Part of a small language model's weights.
Size: 20 layers, width 128, MLP 192 GeGLU, vocabulary 2048.
Architecture: RMSNorm before each block, learned and rotary positions, biases.
Training: a variant of SOAP for these matrices, 144M tokens, 4398 steps.
Each number is 128 + 32 x the weight over its row's rms, rounded and kept within 0 to 255. Layers, rows and columns count from 0. Numbers have three digits each. The size before them is the row's rms in percent of the matrix's.

# o: layer 4 attention output (transposed), 128x128, rms 0.0697, rows 17-63, columns 0-127
# v: layer 4 attention value, 128x128, rms 0.0558, rows 18-63, columns 0-127
# q: layer 4 attention query, 128x128, rms 0.0558, rows 64-69, columns 0-127
# k: layer 4 attention key, 128x128, rms 0.0562, rows 64-69, columns 0-127
o17 098:121176089114063198115131104127046120099141105144153200132103114124132138157118106159139106139110140117092145156125164113160080119116131157112135124115144138148090142145148063119054102152131146080178073099102164115124109114124129142099160197131101187078094052099137205203087188157171151116150138103138111155145126170149135122084163075148134112142108099093169131106116097175087111116126
v18 099:127131177096193160164118053153104117135085152109137125111187102080168126091159114176190121047215131166098136111091133162080133117158134131133087116089104133130175147146114136117111072142132154137115140100114177201150090062131105143089101114155124095150168144170112157134169104171121109151117167138094081113129099077184167123114148111154146114130135124108185125098113110074180145175123
o18 102:101177119097129109172184144085099102077108146158147121178117066125140137145139075072143188132126109121140077167161107137118117107134078039130129101183142138094128167078157090147131160170134038126172095146115145107107181132128098067093066110059108111086109145083113082134107122103139129161142153105155150123150095161161074109079144167134105125132191149141158092136151142110122146086124
v19 098:073090153123152130198102094103143076115076138183190131181098130102111081175164082158111075145127143125141099129143078191119107088193200120114138176121102091117098100138158073152108138077097124179087118182137098128140125142097196165102143107138112095089118168126181096085103112082129095119104116102117148110114100153060116108131112132096079062139104113178130099123132114151114122139126
o19 099:117124118111087140146130130129126107129168125122134154099107219140093061125125178164167144138119161138134160141064152132094116213077108115115143081112144166196137141134107162070046140120134166122097121094193176090168143120142147132107094124179145138105099086098095163157192119168127106056145154182132131174146116129135124159085104155093192133116148181087153116145107188143121140119116
v20 099:121108106121107135107108090153205184123081112077140164101116162139156155148073151084112141109134114070144138078126143114183153205118108044157154115113110163129100109163144161115137103191127159106099125112082115119143145175128171216085165113110104103150159120169173194134103142083132119116173099115142097099084090124115167112154116078131123140074220130144075120102128132143130126111113
o20 103:117087134121117080196205130158147097159149152115190111083130088102082061143110078148117107148141135120151112178121113169100095091150178169111117100102194165114166126169088083118124151132097154065118155140113195162128128113120172110077103105163161127119122162119125158052148066133108170099128098115110072115094136146148097123089161137130081074161105144107133146133117132147065116172077
v21 092:133185158136107115129127121224108114179103127146112124099131149111181173046160172111168100172124108085150113146114142105138167080167167145139103137129071150148116065078156101109077131153119178156125125134162133149132135121190179154107130154094122127101110052154144093097102114117136132170148144081093143160143131150142091125090152121166111150131145113164165105061122238151162115163156
o21 088:126092137129128114130087121083123099108119076114131097147154092097085137133113068089124129086121094176117084126225131138122089139099113167130133176141194084110138128152148121129109165117104149142114113103157174148168109111120171120125084183120142155106166169205098165183116135150152137159152148183088141163073085081155091052105116156100111120105129113140099067120139086098115151028123
v22 098:125083169191088055107118099149069103130098135074119181090126125124134144136137114103095098156098154090097090103095170131175156153158169115104141111173116182119125152137157150133151152124137166130116180151081132159140114139112186140168143142106166101172134115179109106124149170122089082106113089124103113072103128096106167076128134094127156084122063200170077154089084173063147158133071
o22 099:073069083136088144166141157169179079122135140152120182170137150124075069138137077148110143065164144137133122129173108126136076149051128174132141115115144138149083153122135110109071134150053169190149150138133106120093124125155127105102133179137129118096095130111093083109203122174137164135095122158095113109109148112187137140149150150156124083150117082117152084146135123173033148075101
v23 107:186140086114162097083156111162118090086142181148172240106142131195129123157098127102095078108140147108171142145099145175123138172093123163113080128151099112112101080163076151087089101149158115116142116121158125144101064170133123113149163134121119150163152166142121107148124169130107171188150114122119133140134108051170134104073110135131141122064080119158114045066098163095124129135148
o23 110:105107180156162169198176121117169157180116145146103137148137153100102153155168124115024118114125100123110108058110163110093093110137131120125171078098114111107089140151136075143207141146143145092152168086081130137187159124105126085132191075167113157107164140152072160125154137103115154101099081135130119062109123164190175148149147109112110113112142152115174176144092124127112105062117
v24 112:120177127156118095168107153094162127159081184084061161123116130125184090092131140140085124152192147119116167157140152097106118085129171137104110087133131127132071152166103109086149174131059147130136122173086167122142167065142129098153133126128173140114118160098082068089152119129169123150119102149146133104077076110170062175180108162131143132117098091126198177101110200156088132161103
o24 107:197124145061071125091102137138136195089115151126140131135120100070133146137130122150108146110123159175166143138146108100181154107121151097092139163128108089095160122127107136135149136083144176205112089119095116191148170113080117146063132158085184122164099166152141154123123163156127137120080159170061200122149108133087170164115195096153140146163105093078120081144180141127125185142090
v25 106:141121129174135128134138133101128119165118150126051123158182190138124108110134143174136043126116078140113107110109098103169088163109096083087142083105096197136104117077081086151106226136074110149180095113153158136153097163127194118146167158119126151110159110099165144116111087150162145101114157148195134173131135088181103126099114088155112099157104127105096167148120194122119182144098
o25 109:086062129101124117089142060156114170164124140145141151119136108145104141135122108188123164146106130120101177126148113084158135118092137120155149187158159118151076126186167122080087107126113154121114197085143110127160039143111093108120086111132125103091146177122136165104095200103096111137115091193118187124123118152080145129099163154139079156165124092101104088214192116113164172123166
v26 094:133133075077120120124122126159125086094173164132107171148099097112100130155100119187108151173103117115181142141173196131112138153148117087143156136133078185168139134115198126149111077130148147085097134151183118163170145166168143125135183156125189141132154196211109171087171145106160090139109148168131081171101176199106147075141106157144193154109140158132092104150125137138133110166111
o26 092:092093144135159127102140133158107098163118115108129075137175160132129113140141160103078124154143121078044090084129102133104097142175130153128106141110126097180071113102082153059134108130076085163151153091191169115058149107139183156126126151139122134159169079170121154089161105134118144089127050112129114154066154086138129101099115163159152134185116143083160178062128146122091080083101
v27 096:097135125173166185170189109129129098148102131178092087070139115147135127099150089165127149096129108115123149138080144086121111132121139107119150079173108139115160129128073131124096127116127084108087081174124124215143090153152148134158096081071139122101106133106121143170098121165152179128117116133159171098203099118229117190110112134130137121096135136166134120083082196035113154137110
o27 101:075103101170132089044088085166116175082121114134174111118110118113120201178058121096094158089090127098092144087108126092137144056144094053139171140141170112078139043103128141143204136163142111105089127125100097161151150158096102092124119116157111132124140154104099140137175173126081160140085103101130132108136126108112095135131122076159070171153161156119138085177146114142109119126135
v28 096:129122114096143148110124105103097182176115158163163152152142152091173117074183157081128079148145164137088136090134137153127127096165180105124046133112148137087117164113191105112147083165115087165180162117110104106087110155145199106109121156102105158150147171137134117096107132192098108182101149088129074058205113095130080140121167171146082202118112128151132155087128149157136109124112
o28 088:127176178154127150113178103175166113068149119132099113136114091165113102091170154077111181156121118124191060142184129101127093180121067087140152153175090105163152115144135098164094124157137124074081094086126147133132148159136154124151094117136116072169105187090102137189105132084207108088083176109156149105120159122169128136091140167086116112116180159117164132112100105091114149170094
v29 095:126143133076191124070119155160128121129102137110169153145181216112117168123150129151090149138122154144123119109131156156103120161179142110123134097130100144143123167159104130174166113123099195096095075096069106099164156140180117151161105125085069073138145131070165070127062159167163109134127095158137122167102131132134105096154210141125149070075099122103164087117159167096139157061113
o29 093:141170086107041124174120117077107161140136130101118177122148082123130113101128142120077097112153164099067199139161106134081144133171161108147147126134089155115095178109145141129112114124071160123126156093108112118108212127069116140130111085106149087040122095163113102128098111160155082097102101127107179158132166140128122095131079119141114136112050083131099113075090144117047160128082
v30 096:093131068115160066073189147125120088082180116093120124167130142089158193169161057161058190148122127165131149060112089093121144157119159164124157129174119145189128149108093142102105147106128137087116156151131179106080182118146097141150159156140121141107111181117119113112156111135125160136142144125148150225091141084178164157105122073139174148159085144095122152103114088127115120149152
o30 096:109121185176088101130140126098124180188093121099073122147168101061170125136100167109158100126150106143038152122123088134079171112156106162109106141122111113182171087106150129134212106110106114165149155119104099077120137140116088169095122149078156143113172085116159191115141180173137131137085075151105158038127178144128128116138103148113157164111120105117157157106144100122129106106195
v31 107:134126174122065142143135132104115149146123125110139188109088153153180122153067126151092101068140125170116155137108124168107100062140065188151096144158209129118149135080098143152118081162096101106145110124097098098122113061143110147144075173186109141196084103166091134118139138083119157197206133112142126099123155125156123115120097155128148144154076175081176123146111150108184161124163
o31 110:190151139119193132186104109165101136144073177132086088170114131137102175078148107148167212130106090083153085084200179181143179089136118126155128116106061108113136136135119152145125136120117096129209113115162128178150158158123164100111196121106117163112136108132124059120126112153168168152100132167180138142153127080087168126163144155169123098114177124136107171134183140113124126119117
v32 106:171100159087142170098121158155099129115106143154137165104182112142093186083106126122195172125142099048113123139159142063134138141038163130108143132158118073081204155105152139132091140105105078167061133125127145130115134115154119139082135094049149135078102118125182123156121138116140085122152121117118142158109091146189183160050100138138070091158140115103163139110133131098100166131114
o32 102:059056109208116162154140157140105130068102119135152116090112168144097170124096111117132082085119128177122097157142124182123137110157130138113106118136132103079116110138162111076208147165133173143177121169095076114145153146155139086159112187191132129128142207105130122145115115101090099132193167130115102169134117165062082105118156104121060149114088156126124061139146114154118084130154
v33 104:169080121147133134140082080164132062113152118205152123124155129076164118086140188132090143097148121094165137215078160141137171156170163113134063123190142094106111178203168159136134084135166120149171106098098118104121143112127147100109101140084118128153146129092159129132106194188123132068166144117072140099147185068122111133139178106154147137116101156110165124165156104144130096142150
o33 096:118141107089115139097195107145124116087148067084143142103122108162130098173126125105102089130144166145153120133075115087126080218105116140198192122118136123171168132154132071158075095131117126131107136098090083102121176140163129165104138117102101074105158128163107151122147141126138117074077118075102103141135113193075126079105099130136115121049112106209145109115064118096095105079096
v34 102:093121104141127169137167144135111145152101090132171152135205112102127139120148103100151135106148152137125115174122185110135119124102108148093149058122138084114172174152116149133117156152148155098164195124170133110146135185125101056123114170178068133101125140147101209215135109149064137138164103137129154071142123102106141091161158115098172123123171208104095121131110092184125056169160
o34 100:065149165120141141133181154113130113116153158074096140151141108174134103087131185128123133128167098080159124124074138086166164080056177101182150163155124107148186195089136083184139072153148115111156144142145115149135126137068125115157102116141086147145131153123132136153187087092146128211131086084132130149171089143146178082105119122133170160128137129161118209098109151143123132173187
v35 092:156166119176119126108106203112125141141138132145145148177124107076112171128077117077155118074161093067156128110077114156154141141113113071141078123081081146122153140077206157177094106174115107106149138142125161142136128090112132154118130195208137075097096087085105107091123173073092145097148165138146123133144144101132095184117125189122127132070096166128110150154089146085108122079171
o35 095:150127123105149175103168095165116155128078159103126101130122118157104085162139140162149121126093115140149116193149141131095096187070119207124097110168155118157101120212135164067141148098142099068173093132100123103160103110113137041126130120093103218155133118139165150160129039134160127175147139099090166117080131138094101091161175128137087132158136133117082133110190119143120148170121
v36 100:105114092118148149141129081153038160143145102146084179160137090149143156097099085140058105157136157152112101149101139099084085178199176135145147159120174194088172151148180104173134088133126175216137167132136089158163149128085094068121140153089161130126077148103117117109101133172117115113123095102125121145097101141119074165137162085156207125135075152108105097121132155136134125132137
o36 101:137136144162113127158194106162182146085131141087158129142111084086139105160166134122106158090110124073118168082145121118156168141154098088096135130142060138093162084129076174166121068110121068145119105121150140094096173148083147188148107182139098111157085138188159121107183139107139093077051137144161186163168121120190131132105163101173138186124173141145106149133130136146110121063154
v37 104:116160126058073107164098123097153132101148150157146118146125102141116099092148174166136173131187118130165085170126105045144111141067167108141209082143111086192128120087144138117111081111105167146111133160147100166138105065154081106098046120086169114143150145104084138125097143137125138105109137105101103090129082141119124131142090071103147127095186130100132142090159125214087164104153
o37 104:106145144101140145116132175068166147161124101038129146135092121136116156110123098172157121157093128157086128066143090113178164096126128064123076161165101079118196104136112141102200165061129142138120100162112189112129152146107152111187113136178171127140151139145167132100111095089118168087133164126082115131133135149063121077144147119135073157151059154180114153130099148105158083074120
v38 094:129104094128112126102079117130117190185083128124062093154122102161055112117179084111106172147099114143141141183157158196102143072106149185110122120087101153185149039158134135154165113161147119133115117148168091181155063145110061124163077128139151147120096124108109123124168113112101115112127074150119185112117130122137143104132083100120141158077144151159051123094121098078167128094117
o38 102:094135145092132132138149178115093127145131165174150158122119180087161139192121174150139108106180121098069115102135127128117101099158170113088096083103099162089121164157095133150105142140115080116134083112129085044126108110097166151173161139141104151119097136137108047119131155119149129181112171079163147102140132052207088143158119130102115063180125144082188117185115187131128158111159
v39 096:148100166145080175158104099133226157096104152132077083106068144144111166168075091076120111079178104168105147115131109194126152115134131139166159199096159179129106094117119180159177141117094092146114182124144137141158152125138124206164116140123136096174107110148158119094163157114085139183138147197113149130121100117109190122100067126126083126132117132106097138094131146088123146140077
o39 103:151126094152124096226120146094104129141094136163137108110116116079127141168154102154156178200086182095148127149139165137137131086157160121102057046072097165096127103158115134130096145129090130129135137151108144082131150106170163094057167133067110204067140127146130145097119092161111124125080130093131135116123123115157143175119179117138108093157162160067161130201129104135095127130078
v40 097:151125096155062109114173094114072105137126138164117137123110140150197136126153117126107149076107139096130139110147115110148063187171101137123153095135126095156143131153154128038134122169140138108161104157185094175105163173170115118181117153095136194155116121080173175120136149103113060182090159157126131080208144079169132160157127140103104154128147087158150152118192126149149117193170
o40 101:089073191176162112106079126115130125141107127084119082114207158144085119108097082139095147091122080097136099160062202125133152092146080144108099173138105059067104072141072094163123101114119113103094137071077083150085082164173124108111089108178176069111174182102132139129150130142123121129124170089148135160156152125122124157097102102121097122144133161147132100101130132149133108087106
v41 083:152107132099091140127204115129098156157142094119129169160199134127126137151133054107156032129149138178171145075150126089132089146121196111064151115106124122149091125194099067099088138119107196140106100087131129161136101139172093118130091105150146182134185160112106104110167121115091185127101131135148083130085084107197100105109110165164119140082135121138096160146104099116144120109179
o41 093:076118120045124155172164152117132116159174153142135116158155153133194113083188130168116134175078051133085162149139091093113115104160084132173105230111140050121144131155135147142170134170138073153138182148134111145144160108141120138168091068150184108130118166126137138140109184150135114085125091102120088106128124129104171165119150149078123135115118143080131108118112161066103162076119
v42 104:166165113188164147176140122166116147137089089132067125074070133086148172172152137138166039083174129114148114088153065184103153149123116111149145077086121098094197105136159126154124174216140156122111148137153156101128108118109153140155165098115127098074108113135114122108072149125191115096129163208177094129164123132140097105126119099116140146096134152091143171097146086126095113142151
o42 106:169117159156179120112150117102113143136116139096157160134100096159089099125135060131128161169114105173139111165105154139143108117105151180156072094189190165099167108108169174047110117086137067142104141115105109078105131173141105097076121156079188154147123137109101143145112101089138136174084106181123131149085144136130087176069117080157131093195141119083080077148156133136130184136162
v43 098:164163100133123106114079185093052078138087108173133155112103144094145084122140123105068138133058199133125145138079137135139145152031132073111111157146160120173124103126116146132096147148136166127133164101103104163165155109135107164182130125123117188083136125114083158100108135108154032166142100138086142107117120106086152154179075079106089137141099119132082135171150116128170188112150
o43 091:133123170134141143134108181155180163185135169095077147116181133168171087141151087191090127114174146082161142108165169115127119157101125094096115118153100096133173118164150128054130054136124124172164124099118099095055132180084092115147148138180169143109121121104132088085182113105108181098088175166166140073122127090154141140125099081142130151151086084114168101102117164126172094168132
v44 097:196108141088139120094078096139107096163080132117117162139153149168192140188122096133119122085128051098081141166124102153101095186113108180128209165108055126118142113157132076100144133161093191139128068097163148163112137142155128104176151107097145116161133152138102098094136137091126155126107097126114086101118130087136161100049117099119169124124134149099109132224131145078153133164138
o44 107:111095158096102154161143118086093128157089128164135107069171148089083138075141145155109116180121088086090134141073092136096107114146144134082063155132152116063074128127114161125082210121099098077145163137120086135114151129151112132122122145193181118072132150182129084069156172188123110123129082110150119134111099148165127140117125220100098161155104117087137108102158152105101151065119
v45 097:091130155060095197127109135150148126093122076158093177136099140146109184126093145123029118176191092112138067086105087178142138156140122153153109125109163165092136148105083091106117112110116178131108115124148086154106198164121108136085148119143165119151128121147108102096075095157144138104122105164121147139073166123135105070133146157143134204096145181074118116132140123107122203100076
o45 103:190090104144128159197109122163173124114100155145145133128158120114155113132161162137176147160100084137142165073170104096157155109229187190135138096109135190151156107140041106114154116083091151147133106157096156133095161136119166145141062089111107155152140122175149135104120151153116084095103160112084060134161160116139150136120098111153075121115121082092148170084161139138080168097100
v46 105:132098071097134160150145125150144120161115181162090131063149108092179194083122104093064099125071133119118133153100099140117174090133130060086145146122187119167132140110129110114104166128137171167131145108146154098118111081138072113146086161170115124172139085176099118131110157100160175128162111099125111160070132119134140098176120069074206146121088118090116198109133122162090120111055
o46 105:109116177092143093132183146074129128183127140124095087133101105043154091139144130132181112121128141114146123085063132189172166147154159097162132136144141117048142156098137158143147096164092158125156138174157104100152207170126108110100114107125128126124164113083133090138104106149095123085040053127098128125140176096157114114087150151212114093150100106107129062132108107087141156121124
v47 104:130121182108083114139103123103118168095150145127139116148185096053140074138156090088124123152071088128106178172105086079100140102164113121133080150092190096084151100206125162127098148067153124154106095163148115135124136114170152093089137031165173106101117182122140143113091143112120189140126090063154137114126166091101152114095154148143153077144152129116102147104140077115178095157114
o47 105:143154108134125148177193101131112098162086078136144056110148113119159147109153157143152186153154109159110169149070108118094079152087113095136128168121137149086107112094140088149110135128119116103110159167132114114160148105099118142105156145064134136198179093092129077120206174188142060132122183127228119160135106171186148177179112155106085124129093121167158116116154115155112109145136
v48 111:112177101143134137089127069159175161136083106138132105164088150153176105126155116125059048118133145127109099106183117187158124032153121121100116148111100151028127106120180178101155114146118154143176153129139124149141098126175150079155174097071087090139132152151129111092155169121099113087124136195169115147152074124089094108154119128104095094133168150140174125137135095074161138115141
o48 115:180123168101146119146112160145138108109117157076154175129130117107072149112095077114064211159143089118139130183193103089124116144090122139115126044148165134151123136138124123132139119148131098123121119093108161160073138114130153160101153113149117136115105135137144103130114068141183081124150201052101118154117118132198159179057134201145157155164086117128097151137112160179174178162099
v49 100:153063204169125119107145140106181066110127087190093139153115159128181133112146174130108153113128138131159142133117098093116129113081148030095101145127122152112124144198198108124125110098054091120163123080146102166133138133082151146130089180151090105068160067144136101087127135174191097121135145138107175120115130155104102206149133177124131126156157138142118114182118104141142133128179
o49 101:146090089172114096071107125164123183137169174105164132082180102138101093126103069152076060160106127119156162166098136090154080188134148094113160197091203089128176109127133159109095097184208142110085069136153139144128145100177147107125104087153137101154097091104134110140147113172156081144135139113110103164114144173076121118166120137139142176096108128154131090127150159142140126079096
v50 092:176124082148157111113124125119108048106067168129165172108103097155096129144170112139076127202121143117120138205127117155108108054099170112165088154123118071085115162099134124146175110109103173124123140148094101177082095130093128096130151114181096164128070073090121137116108064176131169087131126137124175133088159138165149131159119075081076133122125138122100175167178128096169103108137
o50 098:114166155147134146100167120154068122094094168130092204073169194132131159172109155174111065042161135158169160088083101102157173098130146144100166130112133185124169143124111155083058136122184128142122075117135126131184161169124093119138176106100130116119126121099123127108192080137132137129126125098135115119168150148152118129147115179154154093135116083138133080108117218146173171150146
v51 099:115115128123158121159123095105090103111111158097123159187138166094108109188156155133125157109128089114115150129153102073119111122173163073104154140143092117213177100118192176151065106132073142173131159135158160164181110128119096107158186124064099182113166158135126100161104110092136141169125111146129142162109116058153142111112203183060145167138101142151107070109084107146101106164107
o51 093:157147164174089127087152130100151183123163141089093128168117115144126109084125052123153122090103101158095101105118174109160141119180107117068194133180103117172093103173136087118083107133095152161127143149181182085130107184092161111136080120177140133142167156125105132094165098161179128124170121112141158144132136166105190122108119090153118119121124158085207158096141139091081124059195
v52 097:127105070157129119096085143101143151131092072104076156123138124109113116135157109100113210076101206126128104165086166180145186145090092114150172139137169112142113110156143119164170172081161106177173131176135079142164117146096157116093160153109137147078125064183096138197119117134080090089126080115094149152138138144148156187132168177119140084173174086144141133131136110120147082160135
o52 098:100091121107095104136154134112124117133155134087150179097097189102162109110130127075103123111193155129190157109108144127129132110061183109116159099075131114107160190130112126151073069124139201110147160118155114093121082097139072172157107101171066124174064151081141105154186095118145155162144130141158111128148081126099142152148092083193105154117119146152069182118106105179122074131132
v53 099:084091090137151061130097115138086110166121105118172110137155145135088113114073141156124151067137113067161165158142108150086169142151103087153106156099206112142093148079121158183112139144143120169132075111176089124144061140193166065142141114142152125147118071104101133128136138126099145117111100099157132142171152217138180109169157086114197107099149124092147147102168144138061144158124
o53 100:158185129115175120097158100108098117133095066055136109122092180136143117164098144114155134115174173150144141022159081190082106120077154096158169107149077083108122074138122140118141136085080151064145144117126108109160087130113125165149154138159130129110141166126128085095147106099123146099175092168104140119113171129152112162083106133190071136108197108131112111104145137113172113075184
v54 097:142133125102104135148114134100178127120072118132139125098187155132143065078167126160150136158175119149107103080049070112150163148201091084114143161122145133104134118127114136104095133140090128184145178113107110162139173173154132134158113080171094140088094145130118115146064157141137211167135127107149113082141195131146133141137126189118143127107113113075214154151113172177160103204108
o54 098:167140158114141137176082068122110164147168040146129095105060106134172188073091170152145143129126102160163127130118139064139142078142139098152171167184152146140119113099166135159115105142102129120135122078133096170109161172101159132112044089125112104143108132108104074143163113135138111113099105087178095152097093169085143132101152168131065170150140106172115106081173079146113109117067
v55 101:128133124155103179097172168100170190178080083152157176126145099156130148136123167147164084126174129183151152144147164191127162095081079146081146122095185118130158089167111164123114134154139123142196169133197126165188094148143105118165118156116156076123142139120109140128179149116156141150156102133110076152149113149103116148113138146107188080202145163125101182113203099108092119168123
o55 107:165165108094164123150099165082148088142089108076175096166122110114144128143142140079096146157113121140136110122112162148198115107095152084150052120153104084102136240115115156160133085150090085122137116162087050074116108082101140135153158146156100177158123162126106125138069100088129111180123137147198139142138094090159155171135152164151072131137108114090126160165095126079170149107119
v56 112:158185176148146116171113152091098094112118140118116137096151131153115133074180098075131128103148150102058198126081122144128140086171130159137109149143144149097112200138147128115120087136120147126155154178138101125142054112138131117127110138134150150064181141049123131059132097124117091154142175086176203172187165136168146096119102140146164103106075171105173148193132069126127141112136
o56 116:072144124124180155142110079173107169085143162111109094092114158109157084121092162140166134135152114177195109121140124157144139176137126116126153100174109073119069106141127142121141170163213103157144100094067054119083153085108120088107155152134146075191164110088075096162101173128146091140137147186091170142099102079112120133172117127107182113128172096121135110075127162133144153148169
v57 110:074099153137097089171059162190071151114097119153070048094174113155123136156097155152130154103176143084145127135105137176091142168145121170155112093097147110135106159131158143136115118082128202122164183104176162125099158088106102106120111116119116177130121131163150125129113150073126131170195056091098127105133160124122084147062158135113084103178192155112141144157145124127083131162163
o57 116:163154089125164160110108126067136129090119158124081109091082086104144111116191090091190126175147142109134112146093119131145100115129101087121113138127179123136128171188089081212091116062122110147172091141133100141145146122143101123170089173122185205105091115178095156103133128133071119142187167187116107165126149184120156144103107085105142141127164099107078097113161102185139120085141
v58 096:085124080162109152103161126098116142082104164094142105109136113164146135164138092189132067143156102101140142164139098091164126147115128138094108143152194138085108104106187121162130172114097094109122153084087122143138097183123167142165134130149209154050144135144150144079165168112137132157138169203159093117156096132181152138071134149131113181082133152111117224059115142114111109085143
o58 093:144145174140175146135105157200088134100093146107179127110139214126121120136130123118132140111125071193078112141130083121124140086085139111132112130111128137146089128168190171040152091162123111118086177154140093151136093067151162067131144171096135159146091194094139149119131083125102107179103091137125097132102166128133138127167177181121110110173136141088184128199177090132115170131105
v59 102:099150099124131171091116085098104137155134142144184138151152184138152144155196112127164146089177063139097208105117091116113122106134142106067149107117109090146076161144112135091220101137137102162149145140047094115080114144161116091138172053150134126147101148133169097082103123062100116169103119160131078098170157123128134149154154157133076132183101164117164164157127148173140158156131
o59 111:167132184094134138091085065071157155051165085138101117076099138127104081087068169147170150157132135150119105176094163165147080102116107184122098146155113136152116107114141166153123133170129141089110157094086116140126105106120112163136146169134200086111113144062111108127117124160155099120184179078201187129154159123116154146086085172097140095146101111155149108085142061123102135109119
v60 103:184117180105131135149140133073088128126103162182192143138133109099094161119090112117107166108151139119119110078133158188161091190102190095193137065132103077127077106097096081157119109129155133122104117122120120116193135107095199136145127107162174089164107132062098128146124121185146143160063109138121118130107183103124121124078133193148092136082172107158117141078069151143166139141136
o60 100:127122034141126121103091109130154073080137136186067121145099130134117085106194157178156110133079120125162187149095152122091132114141146140115145154107108106191109130198109141085120208110052119088163133140078173090142114161125085060124121104180098158135099176153110153166147130075162161143129141150112110084086114132093120167148107119138093093152142123125113111076164109061107122119124
v61 110:179107142107103122147112160086129107135172156140105100142105162157091129102093138119149110110110137095160136146171144149095100120087154127181161120120071109120085047151122128120072078186167145181090190110146127163171118108127184120144108184111130158114128102133143084154184111100187107182116144129088147132110124158112090098084133110123124160075148102234088123109137056195094128136159
o61 115:114138094135127138131150145163139153116135184094133121106140182087068132114193140162110064123068160120097120083094178131168156135128127137094105130125137064155142193128149106095105192097149112148124106126129165059167087111148173121116129109213161148147118125146135144188096107102109169089119131181137104125081089084082126178112090088077163086165143184095129087113097092084147164113149
v62 104:064148168169109107139112165140144116143121072133129115174140129148113204153071105113133140145130204104105155124142155095129169122101106118147119111115152199135117169088157122115120095151120201140080082138204104081084195165182148144143102170143129146094106110125169133062127148175133102114097118123110118127117104153075145141071089108135114093140118152099196145123077121214097114084115
o62 109:103137091146182087097102156086122108148090142082122125130194128153099062142165197135179083165210171126097184139193109161122155169082184104161103124105077120151138087123121123097179136092127152160099103099174111122127127100157157143140120136135126087115162091113114144133092113113140108138105091220075117125097169126115099083148146110139172169115162093098084110085164114181143137102112
v63 109:086039171099123099119152145128069087117113120115139102086147170076171124124151105182115141139175148117103166183094130124098147082165144205148190085107111172112140108125067142067174098103110123114137125094125112178093125127163105107106095080121117125141111173108179144182097133123154166131106079123122106115135091081099162127168156134141124082168141045150167109131182126114093134166168
o63 116:139207151167095130155085152082147145128122128096127135087155093163109171126102139093101134084135105121096125089110101116103115083159061099113150145115127120074150146058168106233160137118106171191135149162069079142120139150101131163176099146094098081074162114116146083085153133132124095109136180118191165104181114164111111133115119156127112147121096133165129124157147110208135131066141
q64 102:147129115143163123228116136147136187138099147129103161146103138134102158124145123109103104079116105113133086185130115132155149160204143062156106161129122108141085118110158184210184131141103085128074102115094122159118144148121099180132156110154072114132146137095061124121106170099136158185096129159157112099152089135154117121192085187120121111057088113084120128138094139051130110128176
k64 094:135101083086135107154095138168156130108146093143128119156146115133165114066188108130066092149139042115074158096148075128123110124089082142129173131202158167169111168102161108136083125151136148112152110096126130143137135142098168117141135187101156203076134114139107065123153114214155118189159133055104068107095103063140130140124173140111134124118118105111123153119135106097112152108067
q65 090:151089144071149117073145160125205193135126139101117153168095124132104161111138132117151128145136170129046158201049136091146120074122157154175129171052121117172179149116167145140144108165127107079078150119101128124145103130171069151121195109164159136149109134144181174143074142099190156129128159156120110142125098098095173075136116186151127105141155114148145120175132112084114132136141
k65 106:094104156162032120128115105114114129169193105121107100104091154131155129187088151127116104137172137121106171108145162120117129127132121139167125141155097124120127109108075128124115158159128167198097144120125140141127114110124095097100182091095094163117152152117110190106105200148159103157120095095108207103119092255077094146120125129147170114152129127156161098099086143181176137179161
q66 096:123065136124165179141107079090150133177131158125138097129092114138132150132143110176145145155119233154153091125099128117136122197122162105151081117121071111129139143149143131145185151149175175117144221105067153175124093129141179136103179115104116148100182136130086131084149188162160170125118092115089073141139104137131202147122155141112083143165144122161129107085079115134176107076153
k66 098:121108133181148124105092141137140135087155131203090133121084161163153121140108146152149079103129143151119161189123063120135133152122075173122133112070140113115084121132108191143094187128102141151149098124138126120128120149134037078102094056102064173137113110124184129129111101125183147154073149112120119180165130180145082121099115145187142133045135068119162130137108083172073126123150
q67 104:096209082170146123228080118146122148117075135131120147142116108146124124104175098163158179144121101100111146115144163148118116193151122094155142140169096127164116072142063096092150131086135105101182128124147130142067103122150112148114077073102077139168121170123151176110131118125124095175117115199120147101130169163122130130158120071143086126144082140109118016115147157142124169158150
k67 088:117179120118148125113144124080138083120154125199084110142135164162095116129065113174179100116164150143107096159088087092101136179135107146099160160148098076058171095117164160149112124113124116127148103097180122123112088127101086124111145167116147111176128094148109118161124102080132089109097065163142133082099184085140187100132144136157097047101160197172142161085108074112123169132183
q68 090:117137147169045113201162106132103144098166155136155183107064084102125109090137121126077168150114136106121128224088135118106150101161153081149085095082110126134103109204053085121069154189131161130112165127116177119136142123065166151087115137133088141150088095101136113114148134185140158165096075076127092103080122128125130100115144144149086105114157122132110093090136146121164147155113
k68 095:144119137181124096151138078154126095129132113121117130202122137097114174129104156101155105150175091159112203138102176068078101159110089192120130163103154108099124123077152136115111157119089104107136126113088116138119126119149093115182154147194128140206122085100185139167171118046129118142075126143195160180157087189166148090091117156152149096096180124163133105139076131156112121106107
q69 095:142177087169136063155129146176117168067105052171138143155120168113104144057120184156160155158085114083062167125134111131135192110148110149151096204125118105073113116100089177120105109152142147090101138096137068109118111152100058129146135171144201128122101101156118143112110109131133114150150104113134162092109151148130089131170136130131098097086038170113136105099164131133164159162131
k69 097:161147106120077132091130084137159087105115147169155140144117118134082181115180157139114162103079117136067140109067176119175149147166188115098174189111125155126133113128142136150136106144084068104116155165141197155153160183159101136139156147122143088155190165116091138176168112090164125092167113203126192091132086188122143153112159162191124091104108147145130120129082123148117155068136